{"d_mlp": 512, "rope_fraction": 0.5, "parallel_block": false, "init_std_down": 0.00341, "beta1": 0.9, "grad_clip": 2.0, "schedule": "wsd", "decay_fraction": 1.0, "doc_mask": true, "dataset": "wikipedia_en"}
Each number is 128 + 32 x the weight over the matrix's rms, rounded and kept within 0 to 255. Layers, rows and columns count from 0. Numbers have three digits each.

# gate: layer 8 MLP gate, 512x192, rms 0.0979, rows 253-263, columns 0-191
# up: layer 8 MLP up, 512x192, rms 0.0986, rows 253-263, columns 0-191
# down: layer 8 MLP down (transposed), 512x192, rms 0.0959, rows 253-263, columns 0-191
gate253:124139105079108138154139102148151101141119133099181119104128128134086120038169137096136098138104072149134052081073160145176086153128070128113142146145137069134123124115114113076139211079149057125076133102085109162127093108114128130159086123093164152166103110140082155167091102114092119139113134135123092172129156073123114118125094128145129141072105099140105145159148126107131087157140107105108081123195179132128139139156144134092116093151130129087074128179109195148151145146152135152102142158198131192136135095124122122137121127116094107152108187128153163144101131126097191143
up253:104131119098123179125146076152167131142114105102194107087140088128122120113149151119164125150138119119095074120099138137104123142049176113093122168163173104105125144141148095120088170148126096100150139048085113127183116134084118124120088125102142144114123141118067155164131175119111152155111143156132092143107162073069089084122100178103138132111109102157143103149176147122145133150145111109152087097172168141119095184125144094114144096143119135086150128153132207165154167128142148141119100101133098159087157129116126127098125064085138086097137163152127085116097179114105178138
down253:127109143142150119111113141108110102112146155178154084097103076054169158143135148122123134126093172122079128166144101125073188104100125151114146127091097191168153125161156140176141151134091176116098120160125120088135158136096133107111162067163112107081040154140141121181145148138130104172166120105081140111145083197105195098192177105174077065188163164148156128196132107141111122123137118101098078148130108154095168105145165107137119120124135176149098140083107118104093107089117071159117079162133130134112156190139137093106155119114135144098113162088164138111133155157134138079
gate254:179202135145095147170186137146152129150145149159077152092150108136052156115073189178102088129098113129168136042087101117126126172168136123164103069053148091093147208087166162085145151077140074066137110136154133128128077077131164079139091113153089059157161122062136128138138165171120138133168127157116121081184097114161139149152165171102127130098172114171141148055132103128232145149126160120096136107142127166168160167163089106111105144117148152090134080074155210050044113148158151140169136164138102150122084105111090177050112226139152113090118086095095172249159127123104140079
up254:164184123159159163098181104149152149136201124177132137109036119078106108087096062138199136125053120165146116055127091082198120106126172128138163105111173038109158203098140179152140151157084122105111134122138109131098145160177149082165157104113156074083094109061154117104130071142131089067062106088114144135143079154092102152105100195172169187157096101119128086122110081164183149161159179115129114129186074152142114183109107111146147119151097088092160153160137198123147128149071099091123067212082120170133146142125109170097106185094188097090174079124138094171132119190105095076
down254:123117144117177126129118174117074160138147163160139130155156109132055130059147059104106078162090092183167105089083130105112193185100166155163097226092205110148109134090200104124109091151144145072119142107086159091219139115099181081089107068107192133145082086143123094069090131129100145120135113114120083150170193162146149135091144142127110106188108173150171097113053133139139101145157163140156104118123180145104092138170119130079162134145116156023173112111159169153079101113166180155159147154075123109094083154114150082127131191077173158155154101165113111171146164150079122121
gate255:140155159146108153078083088098140088114134094112167104057197127116158141076154138094136107112098175147159136125111119133093146154158088122096130161128146110097094143126044130203205123124160136122120161126114107178130156116123156107194091130145053178149135074133186123201112153123135055125169072131082123199133123114096119133130166135145070125179149125114142212098134100127145166128079083088128112173138151129188115141120092160135097123111153079128092055143138111130110100160130138102105216062166130130170161176147172135079109133096157195122102147076120162105184115170133170121
up255:111116145146118147126129127140071140130093135144108138134173143140111183132128140175132180094188101122099117107177126104105137145111143130131127138128080179192164094161136114120109110172103144255115139111154101093101144086095067126129120164144098156121049162113106153159128130125115131136063086105114127131162124149147175118099128121142096095091140113123215164190146128101133067162099143156162122096144119178121117081117194036157113114129161155144236158157136089188121070103188150150117088095131158166104098144152154149100109101138118147127119124152173113101078143148124109184
down255:100085101155126153143139159125113098095111127155094116112130091151124118149163156107142128105173141098077158083176152144111158158169113068129017123104129136142094110138061135136080081156087162117163117109165125112149125121161064095107137176134148112057160166079108169168103117131075066125146124132126129124130152110134111126139151109146061121153139151208119123145132110108116094159164128102150117134180123149204107182174148128095094078145108153092156116104150039184104163153140139088144084111112084118125175119154176069109175121137145172100124185168161133080183129176108186128
gate256:136139114158112140138137172121140055137146155150129144066136120103126129116103150115114076130089061129192096061097165099129131103139160120120136142128143108147091153156172135129160135130114151177154204195065148134072104147150117133151118094165094187145138127101114142141118153160104096107085126141143089131127138109139150126141154130141076107126144031097070160125143114123148162094163138117121089125133083094149131183142103136109095125113175107141106111083111105070126132153149098178073159139100121107174171186129103089108083146151126171165069129150112102145142112132102158145
up256:131099136177102155107172154153121108108105107123191075140066164105172120109127064097148083127146143103113072096176120140172041117165118120122093138136111076126087141085140091059143146094148117187211142169126108153148145139145144098136146120110134128141120107148118121138140130156177133143115129122123101149045151081117128093114100121172116139093119136139068176143066169128179097095141138143137109137141157197112096120194124165115110113152120116092090100141097169082068168158154148143156119098148175169110077106151145128071134149108129111078132168137178095135091144139127182165
down256:082141143116117108101116150080171101174115113091152178166052143177105208051168127165118082181166149131127123110149178045135100141130095197121155096111113146164160167112139177150128103158120127121133071184124121120107115098120109079097088147185167141120095096144123105138134092151110110107085147127106121118081147132153174197136162140116101156134130155122152193166122177154175162095119120141116076110169163108093066109085142140113159092104114116095125174116133126153074120127172101136079119074163205193182149139138173118082093123101118120154118138157106129126138098146104117069
gate257:209057145159108172149130097164146138116096128093142098099129127120171095092169106115043104127096126113140100117096107141158125121095127071166106081074110073069095136134084142130196138098129147140061118112143117119099064101037125169141142126150109154146131133070161176110107111186129103127141080152123090085103166122162163102070120119099138139069120077149145134146165098200092113067079164173075142147131150113147109148164147166131139133090167142101144102082182056104161093117094136170131169200133115168157155085130156060098093129155055177093079217084151137182137128091121202127
up257:208146142114103105090198148101149074141107120188169107128163116145137080130101187123147132193120109161156072107150120150145089110103061146104191180159158078129105114102117116113140131174078114121130127119120155142110100151186125093138108178122147102151153143140116109106077111116132076085107132117140125138096076059085095096138031169223059125150060162167134123161097170166151095141131150111110114153082157079146173201122149132109144138177073143147126063145049185120130143158159139160111110129133083076122087090164144131160098105127140095125186139153131125112177070155161094128
down257:072108067075101048124128178111120126165113154087099171159175177157119147106147158128150127104147132147121113117130094091156124136132109083144131108115100147144055070139092106127116115162195120144111113092072156135082083147157112091152094098194117176187133124153128127162146144164139146175168153114148196157083129103094142153116096093074094094129162114098076113189088192023157111118085099119176182108114149144140063089149057086115147075109152119104074074100168177118049120125105128070103122107080155167115141126104142146113150120134155146170178149108094115102081142176151137162
gate258:171170107170112172114107101141193130103074128139168149132107146123108146063124150086105126079155137129130130128172133178123138100113093127101120119093066117199111084154148139057136147143125075104120144095136114144152107183131140153137152162180090109200122129082128127135124163106129067104160107181137116100085095103100135157205087097141109113104105103135123051114162139167201143114144123217123169118149122091140104146071134124184091144198128143090165135125079123123132114098092104125081109106199149100199117149162157087087109123134156088092134133134110140202133121137132120120
up258:160131140133123148112152159082136133118147169135117158194182105083167147123129127125143163137092144179151138138126134117112110109165057151118133163104127117128138169082119101147140137135170099179145167163105102122141132116073169123160159122175114081083124118165159088163092143136103070165136158111114115113102111099136130143125103124155212127089139041127148173081161140156106181108081100109057073191107121125150173128111155135144094149130115125109103126169139136101138144154090163171155102077168140146194093177124124112076084158160151156145115119128148144164132148045234145100
down258:085127123123121090157142179111095130155123062105133097160146194143169073157185143158171136058142111144128128135143108106145114127127128250172114148147092171138120119080110077139073120119158088100083107136189106112136136120172082088163085182144164112117128110115073143151093147081111131142130097179134134116155138147136118139140139153112191093106203148124134153119150201116118154106144165144117125098144051108128152098115147148073157098101180117156112131171193112123113137145145120130159132120103142104111061132155127134144153161128114065144151171180121156141173058058156145134
gate259:109117141132095127069083162185108104129133094147105087120199112152131161139112149121166110128129176095172143111106057121112123193161134145115184137152142172125121142117143157059147114092106098155121136151135148197062096104152104100191139170165127147086165107153183146183139116163091083069144111150141169099163133112147093123171126083126103158157084206156095119140134098123196102125098081176145171192142176098093197150140152122092104074110149114104034102111125165165161113158157110159122131098171141136162133144176088118195111106153091133072098170121104160129119077077125093111
up259:135133116107147116118151124101136160148140149159149148172193188092161136124098131128139250098156137127125162124145111149118125106078154094182104095140122157175147126113097148143091140076083091148115173200128122066140148119086119132100135160130153138121126138114088209104073165097109097080140125117132125157148097144099121157102165106137119150150127123092154092185170078133147174066103127125155075113153137113106114170153107117049153099129070168090134206114155126138125161137090105207086119137096174177120160177130146120206148093159140167163128193148133150127093134075137130154
down259:151088083189111146090177170150088103138124098089133100148168103108131104132064110131190213107126089070089157185124129088132146149132081115138065115154147159139120112139105087135137078113176169154096139152167130133084139131142150166167176214116141102111108132149170107131165152155168082147166139103028108137093133110084124146070126099103134221112137148136089113154173180131088147192141119130140170126182180100080107188144163138088164147119168119107087145156121123103147074139085151135082150095115134182142185108164109102121134104120082153162119116123142155105141092138089097170
gate260:122163110174102110083097093164100120114080125103095205112157187184139093113194155109111178117094121134207133096199110175094140041132129122139118139119105067107096108099044133113124143148148156097132162123075130137134159134072188112195061112130074138131190128120146121160120151141147178110150142137135110123170066108095142164145159121085092157124102109109166147168058094119115113140119061106090081181149164100116103111151144100132135143167172131150088176073114112063148119124084183106150088119124146112112078150144152153091098113092106237181141114125105096127122132126158179116
up260:105092130113186175168120039146085127071136117192076123121140117150141148138161165088158127180152161124061152083182093174168114072172151131103116147052136093184133113052134123222126128155138124086139114143071126143111141176122118124131199145150150127143135135074175169139088110173188136115145076148145117104193111102164172134106173129172120138209112128122091153107136054100135101091185178143154115100186164129080124183083141136123173066141105098173116115137128101147120110179115160105149131215091102129062115134090180073123175047141125177140114092164144191162168141165048111093
down260:155133101135133100088128119125129114113153102070135176147163165112161117116141151083104130116104119194150116108189217178171113076142100149097111133128096192184124098162176113082126077155157129133108084116172127118081082130129174101097183113144170058097164188142150123187147148119142141155102151157100139058098151100112115118128107164038074086145098151127175141092076093189210130100133059188192102119122192225127135111090145109150086101137115169129114106046180129200106131111134091199167153155115132069092090139135142120167158146107165152101179183140102135128145212148139188104
gate261:126129137140147160104120105161127117160153151150117089180104128133161130127116139145152128111111155124132074113180093200098121122180133119135090067130110128115087145125118111179066156105081105124105121153122157096129165105149135159202089121117100140105095117102180100148139108150151151204114149134128115141134155183147116144127159109125152146180114133112123193145101113138055163175080120140145098162091123172148112108149147140149080144100104131145149118108176132125100093147151079180124162201104152199164117205101172162119099110165113131093130108152147081157113094126159118143
up261:117141117084112083118147170118140136191114151088118140115116121167064103138099152085150103127149083087156175086113153107117128111159148123083150129111098134122127127105113167123151134114147132149104089133131131202109133110160093121128109101099139141126104144109191145138102128155135124077133140148178102159191106118151121116140143085182103144167100115137153133114116183076098115125124125187103146121119081085114158135097116162112146179110182188139104165150077115145171133118096137157136123047129123100176143085163079144189089179146131072124178106176113150136135108127098113073
down261:119105167130128175149093087149144181171113107105127128178075106178165128100122109138138193109142098102103085104139123134140134123098140077127082128097176137134093136145112083173120088129083075089101123144126123149139123143114141174136124155128112143125106138103139062127104134109126113167092101119108119113126169123199145138122126109131150125112150167098124147141055162198121137201106128151077099153089120150058096179106133102099078098169108105157121114105116113089112042164115108097167129126109128138107172182080115134084099139141142193108089094145151128133064106118127071148
gate262:126132108169111112143151145140090086126121170102168159103075084132132077138113124105096185150084094138132113168211113171118173122155096100128180074183131165140065140170108152186106116178102149085152104130130175170145143149023109058178093172134134178146148188162134098160161119154124138111151112137119098094133140125159151176112104084120206115112178139124067186148122062127149115105082052141140097130201144189160108091181154166105067178109137130121095118118162080107123116143147142113088080075165107111132121160139073149092106141170111128166094123159051083100164125082147127111
up262:132143138188129130126134166101183121112115091026169172139086192102175165157086137132115110154195061115177093132101145137139127066076148129108152100097150152128104127114115112138056130079150134129151179055101088106156112055176067157150073100161108056074164097074167139131094113135155190146112165119171130159058090147109081135149161134114114165157137125123139080101092136113148131155120107129133134119105151137120120125135057108138093137153141089119134155143124175107145149084128091166075102132135122130161154179099115126143112124105154096072187057118195109161134161097123153154
down262:134133110147139159109143103164112131082103149115174184094072135166078119095129154159136090157108048151132094183134174161158126208152167046074104140174133122138151130101114143158124179152102125174163153168127092118077189119108144134111141166073144159138108120113111087078122188153138130149057135123192154121126104118111147092104128173148125147123084161135127155141113107144171122149100158089110138083129077124058196149146067151061144175102124121125074039132131084142130126135129126092097153162099156146139208154153079150095155159107127174101042076118146121145095202075147126129
gate263:135122074142121096095181101138093109097127134148057141151123158130133156098120155094148113114163095130173081162142170172100113104079149132161132094132099092132161137144117130076140095154127089105077156140131093158142098132047121090112105159134156150138193136106155202134100172123119159126132062124086109110156142165157138066164128150127088103168168089137155123194197087113159097137111187112068075135081140107102151141160134042132192118098199126113161133098124128150121115105137166153083147131136115093142095148081118122076103084107074183133141142096096140153184159098093169123
up263:136140140191122171116149119167138118151118115118146123141081126157132170118126118119173132108120116104144105125149141098150093066182166128163125079145116117088122108182115079118136089118102081108156162128161129114125167109079108098127181044116114122156105124155121154099116111177110099088081129133098108068129153144089132114153170113096175146176135151111081139152119100180131154188060161080114164102096101167081143091147116115129163143071126183115165188154143118134113123128114080194023066138119071098160117163197083096142082113128148090131134084082181123120162078150121095113
down263:138101099125110107095168114088143140207161107129139105177169168163104161133133161133106111143138112134112118159138082106068158049146131159098169147160149143176114209162108130145122168107132110113122080113177114146116116166097132078129114156133092126096166174143170156130091162182132127151119120118116169106145167214097192129179133152103091112120188119149128102128116165131112057101192142153081115152159147094127170160121136156138106082127197204155084112155115176094063111078076126098174140102084100092123089186114119129095165117128130124159149148140136186132146115167059090102